config.yaml
n_layer: 13
rope_base: 10000.0
qk_norm: true
bias: "none"
extras: ["local attention windows", "paired heads", "gated attention", "exclusive self-attention", "capped logits"]
init_std_qkv: 0.0289
init_std_down: 0.0
lr: 0.0105
grad_clip: 1.0
batch_tokens: [32768, 65536, 98304]
doc_mask: true
Each number is 128 + 24 x the weight over the matrix's rms, rounded and kept within 0 to 255. Layers, rows and columns count from 0.

# layer 8 MLP down, 256x1024, rms 0.145, rows 0-39, columns 608-639
[[125 131 128 173  90 136 104 140 125 115  93  85 127 152 120 130 130 104  85 132 115 136 113 148 100 137  91 139 113  68 128  95]
 [ 98 159 142 121 120 154  95 107 117 115 127 117 163 127 102 106 175 135 157 111 115 119 129 118 125 181 123 148 117 131 142 102]
 [100  88 145 195 108 152 111 140 156 139 130  83  66  92 150 110  34 118  96 127 106  72 134  89 113 179 160 150 121 156 147  26]
 [169 106 125 149 120 127 116 117  91 124 134 155 155 102 180 153  83 155 112 148 126 107  93 164 168 127  96 127 115 135 119 173]
 [115 129  62 160 145 119 113 140 146 129 151 147 142 102 140 125 153 102 101 109 146 133 106 118 115  98 154  12 154 152 129 146]
 [124 138 150 146  84 136 123 123 134 113  97 155 130 109 136 156 137 142 105 160 107 127 141  86 171 132 154  83  97 117 141 147]
 [176  91 130 154 124 151 133 119 162 116 130 201 120 117 159 171 180 121 113 138 149 149 129 144 148 153 117 123 128  93 138 207]
 [120  86 102 118 149  73 133 167 153 126 130  71 115  96 106 128 153 132 135 111 138 132 142 157 143 108 120 148 120 143 137 157]
 [132 160 170 137  94 120 117 100 122 167 125 137 172 137  91 121 110 117  85 127  71 115 122 105 134 158 148 178 129 150 108 141]
 [172 111 100 196 102 163  79  80 106 134 105 145  94 137  93 117 148 171 210 154 121 136 111 157 145 109 129 145 136  89 135 152]
 [119 135 103 126 159  93 130 121  97 134 113 163  99 147  97 111  89 150 147 121 130 141 137  79 145 174  93  78 146  92  93 145]
 [165 118 192 139 116 127 129 127 142 119 113 103  84 138 140 135 121 135 152 168  97 130 158 162 136 121 129 152 148 129 152 104]
 [ 94 153  96 164 136 147  65 135 151 158 168 107 115 117 132 112 135 112 193 134 168 164 137 163 108 131  60  55 146 130  96  94]
 [124 180  79 167 131 132 109 109  92 136 133 119 132  86 106 106 126  86 132 110 114 116 126  96 149 124  99  55 113 136 111 144]
 [ 95 144  96 107 121 102 110 128  97  94 137  98  87 135 135  89 137 105 120 141 104 138 162 122 149 161 202 131  92 119 148 100]
 [129 117 116 135 109 154 131 145 153 133 122 118 125 138 120 121  70 132 112 155 126 131 150 151 127  97 133 152 131 163 148 141]
 [141 129 129  93 126 150 134 143  88 127 110 148 105 151 146 111 164 105 116 137 124 168 153 157 144 122 119 161 100 101 120 118]
 [103 139 141 146 133 118 144 174 140 150 130 101 132 137  85 146 151 132 157 117 162 145 164 140 113 135 116 132 119 149 112 121]
 [ 75 147 139 141 140 152 152 146 123  96 132 100 120 106 149 164 159 175 104 118  92  74 137 162 102 184 122 115 130 164 155  92]
 [162 152 123 131 144 105 139 117 145 122 115 120 146 132 103 102 115 154 199 131 174 124 159 121 129  98  71 133 145 102 113  87]
 [148 114 155 109 100 148 131 120 112 141  96 166 130 139 135 110 144 116  85  85 168 120 177 137 100 117 113 133 116 149 156 140]
 [ 95 118 127 110 111 105 121 120 176 169  80 120 115 102 110 114 133 114 138 112  88 107 154  92 120  59 105  92 118 139  74 155]
 [115 111 109 123 111 135 134 104 118  86 150 133 124 140 128 122 122 115  82 126 130 105 119 116 146 128  87 120 143 114 104 154]
 [130 106  91 132 123  86 113 132 163 155  91 129 100 129 155 158 156 150 149 151 100  71 127 135 103 186  95 112 128 115 120 125]
 [ 83 118 137  84 121  87 142 145 149 108 104 124 184 126 108 160 145  99 157  91 135  94 115 125 129 129 130 136 125 170  95 145]
 [122 141 186 171 175 105 136  91 104 129 138 148 133 127 121 102 147 112 136 113 116 130 148 117 170  95 139 155 121 116 154 134]
 [102  76 107 160 111 164 110 132 163 135 117 102 131 105 140 117 140 122 123  91 142 112 110 155 122 137 160 165 134 164 166 134]
 [132 161 149 132 134 105 123 111 103 152 119 142 122 112 135 102 120 131 120 103 130 122 182 127 122 129 156 147 142 163 115 103]
 [ 97 132 123 139 127 103 159 124 124 126 138 114  91 123 120 147 107 135  97 131 108 184 102 140 144 107 149 113 157 145 123 138]
 [ 93 137 163 170 135  84 143 151 153 174 133 117 143 132 151 137 130 146  81 113 144  98 148 112  95 118 109 104 133 134 149 140]
 [118 127 154 124  94  89 112  88 141 126  91 135 144 140 118 116 137 107 116 112 150 167 101  75 160 150 155 154 121 167  98 111]
 [ 87  91  86  89 112 125 123 145  71 130 126  81 116  96  83  99 126 140 103 122 137  95 119  85  70  97 157 135  87 138 130 118]
 [167 112 103 107 152  75  95 143 122 159 145 102 149 174 153 112 160  99 160 119 143 158 125 133 184  88 159 117 180 155  92 100]
 [113 118 154  84 115 153 158  67 121 110 104 146 123 132  96  71 178 159 131 123  76 124 143 111 131 125 128 162 123 144 138 118]
 [136 114 171 160 124 130 116 110 106 169 114 114 136 135  98 127 117 145 150 128 112 108 139 115 133  80  92 157 110 182 105 151]
 [165 114 132  99 151  95 105 139  62 124 141 151 115 158 150 124 160 124 135 130 133 133 165 105 140 189 145 109  80 143 152 120]
 [138 105  82 119 138 143 126 150  72 102 105 127 150 135 123 122 139 109 117 130 141 112 119 124 163 142 125 107 141 111 127 148]
 [155 117 172 134 110 163 151 115 163 147  90  96 133 154 101 145  76 114 149 140 202 146 105 124 165 119 117  91 182 123 140 113]
 [134 127 109 100 139  81 123 113 114 142 142  82 129 138 103 111 131 137 123 124 133 109 120 121  95  97 121 146  93 107 146 124]
 [133  82 133 115 107 119 129 138 120 132 151 155 141 140 119 145 144 148 122  99  95 171 133 141 101 131 138 140 137 147 125 124]]